python train.py --num_hidden_layers=11 --hidden_size=1024 --num_attention_heads=16 --num_key_value_heads=16 --head_dim=64 --intermediate_size=4096 --vocab_size=12330 --hidden_act="tanh_gelu" --norm="layernorm" --norm_place="pre" --norm_eps=1e-06 --positions="learned" --qk_norm=false --attn_scale=0.125 --bias="all" --tie_word_embeddings=true --parallel_block=false --init="normal" --init_std_qkv=0.0161 --init_std_o=0.00343 --init_std_up=0.0161 --init_std_down=0.00343 --init_mimetic=0.5 --optimizer="muon_variant" --learning_rate=0.0173 --lr_mult_o=4.0 --beta1=0.93 --lr_head=0.00444 --max_grad_norm=1.0 --warmup_steps=200 --schedule="wsd" --decay_fraction=0.569 --decay_shape="sqrt" --final_lr_fraction=0.0 --batch_tokens=131072 --max_seq_len=2048 --doc_mask=true --train_tokens=992500000 --max_steps=7573 --dataset="wikipedia_en"
Each number is 128 + 24 x the weight over its row's rms, rounded and kept within 0 to 255. Layers, rows and columns count from 0. The size above them is the row's rms in percent of the matrix's.

# layer 3 MLP down (transposed), 4096x1024, rms 0.0356, rows 1172-1182, columns 832-895
size [101 102 103  96 128  85 100  99 100  99 105]
[[152 102 136  96 164 119  98  98 187 145 129 111 168 135 157 162 139 118 107 109 102 106 103 158  95 120 136 120 132 139 140 113 145 105 131 116 102  91 162 139 116 132 146 121 163 123 142 120 135 106 122 138 154 137 112 121  63 145  89 144 134 102 175 120]
 [123 111 115 146 119  99 188 189  98 146 149 135 150 150 156 143 130 128 142 127 116 135 133 117 114 143 122 135 143 111 144 112 178 129 143 156 108 112 143 175 148 113  97 142 170 136 130 109 106  78 147 118 109 140 127 109 131 135 133 156 156 111 123 132]
 [ 93 124 113 150 117 135 121 149  94 117 166 158 111  97 110 109 128 113 179 112  99 117 155 101 123 141 111 102 156 136 146 167  95 126 109 137 136 157 111 130 158 141 117 102 135  90 152 130 124 127 137 127 147 127 140 146 116 122 104 116 135 116 120 104]
 [161 138 101 118 122 141 172 164 159 111 127  91 103 152  82 132 125 125 154 153 133 153 133 126 129  90 137 160  97 146 128 130 136 137 135 113 154 138 121 151 128 113 127 123 135 147 126 166 127 103 153  85 175 122 140 146  70 129 127  97 154 131 115 147]
 [157 118 101  99 121 111 114 134 125 134 105 151  98 134 129 134 119 111 122 117 129 134 117  99  95 145 109 171  89 101 115 116 107 157 140 116 110 160 119  82 106  63 151 117 116 131 148 147 112  84 109 108 164 121  96 153 136 121 113  99 114 104  84 107]
 [132 106 158 130 133 117 114 137 133  72 139 135  79 107 123 127 148  99 119  96 139  94 115 134 148 125 152 166 140  94 153 125 141 140 106 127 117 127 112 141 105 103 158 111 139  94 139 115 125 113 139 152 154 118 135 134 142 123  92 146 134 140 126 129]
 [146 122 175 139 135 139 142 126 133 158 174  66 113 165 149 125 117  88 125 146 159 107 145 115  95 141 137  59 129 183  70 121 132 108 116 157 115 161 106  96 122 115 146 137 130 139 138  69 167 129 161  96 157 140 168 118 101 127 117 119 127  93 135 144]
 [144 117 153 117  91 145 125 113  90 171 108 121 100 113 109 123 142 110 161 139 103 137 111 166 114 130 143 128  80 118 121 119  77 101 144 167  98 148 117 132 114 146 143 126 128 145 131 107 197 116  88 137 134 148 145 124  79 136 136 142 125 130 137 128]
 [147 106 147 134 139 162 132 142 130 148 114 107 151 125 152 147 142 114 126 143 133 139 135 105 157 107 121 103 128 143 153 135 140 114 110 113 120  96 142 168 124 152 144 159 103 126 125 117 100 123 101 146 145 133 134 124 159 120 120 109 100 160 137  94]
 [137 118 121 180 116 103 136 154 116 181  92 135 156 136 157 117 175 122 112 132 132 104 164 108 141 118  86 119 151  84 152 165 125 156 112  70 173 155 150 130 171 142 108 158 161 126  93 120 131 125 123 152 111 135 104  98 125 178  94 113 153 178 162 118]
 [144 156 114  95 141 135 116  93 119 110 119 139 119 106 109  92  89 185 180 143 123 117 150 125 124 158 128 130 133 106 146 111  94 160 106 144 162 151 120 147 108 144 157  58 166 141  95 144 143 117 143 163  72 112 145  77 112 109 112 132 138 140 146 128]]
# layer 3 MLP up, 4096x1024, rms 0.144, rows 1173-1182, columns 832-895
size [100 103  97 137  94 101 100  99 101 106]
[[107  94 116 100 107 162 211 201 161 178  98 106 117 105 135 143 156 163 158 138 137 107 136 113 126 197 157  93 147 124 115 105 133 155 125 167 135 115 172 143 158 112 126 150 123 147 128 163 123 102 165 114 153 138 130  94 142 152 150 168 140  90 120  98]
 [116 147 164  75  78 147 148 145 160 140 130 136  94 101 104 107 105 145 146  98 138 128 133 119 142  89 117 165 151 124 105 142 130 164 116 110 153 116 145 107 119 135  95  80 102 149 152 125 145 100 112 123 122  85 135 136 157 136  82 141 142 125  90 141]
 [135 125 174 149 117 142  85 132 153 117 115 150 124 108 140 169 146 168 132 153 107 135 129  93 104 143 149 131 137 126 148 114 106 118  92 116 117 118 173 106 123 143  87 131 147  89 142 162 113 128 121 132 150 128 134  52 162 152  91  91 121  96 162 143]
 [105 109 157 110 125 132 151 127 131 158 131 156 139 150 108 136 161 150 163 119 142 180 104 120 129 145  75 125 111 118 168 116 135 159 157  93 148 164 138 106 118 130 130 122  92 178 137 128 187 121 125 114 158 121 107 134 121 156 126 109 156 114  96 116]
 [136 180 117 100  98 172 143 149 138 187 135 118 107 121 113 149 128  89 177 113 130 156 119 110 135 133  93 179 105 120 117 113 177 128  84 138 151  99 120 119 127  95 128 127 118 123 138 122 114 156 121 113  93 155  92 149  98 147 123 127 111 174 149 126]
 [123 140 141 161  97 141 191 117 128 122 158 101 136 143 129 147 135 100 100 131 112 145 132 136 127 122 128 131 142 137  98 127 123 155 162 138 107 104 131 113 149 119 109 145 133 105 127 102 139 140 143 128 151 123 154 120 113 128 119 140 137 123 146 115]
 [124  84 134  82 149 136 111 141 110  91 115 122 142 128 134 118 130  84 106 123 121 115 115 153 157 132 169 130  84 115 114 152 130 114 140  91 146 133 123  79 149 104 120 118 188 112 120 144  91 103 100  91 109 158 136 136 157 120 108 120 116 188 122 104]
 [159 141 132 164 107 140 122 114 137 113 115 150 133 160 137 125 148 125  86 109 132 150 150 138 153 138  86 183 135 176 118 126 144  84 114 168 134 187 118 105 148 157 162  97 122 137 134 121  66 147  99 125 136 119 135  99 134 128 112 141 125 160 150  61]
 [122 156 118 118 113 162 152 114 161 133  76 147  96 139 135 167 130 130 148 121 134 143 120 100 150 146 136 101 144 130 110 123  89 174  74  85 105 156 104 137 136 156 126 132 104 136 167 103 128 122 106 135  99 134 108 159 105 127 130 143 125 147 114 127]
 [141 121 195 141  82 154 137 114 113 141 107 163 153 131 166 107  66 155  83 158 134 129 150 120 108 122 146 163 128 103 124 118 152  88 143 122 115 135 125 125 117 120 139  63 179 139 150 124 133 143 124 156  98 115 112  92 107 134 129 113 142 154 104 118]]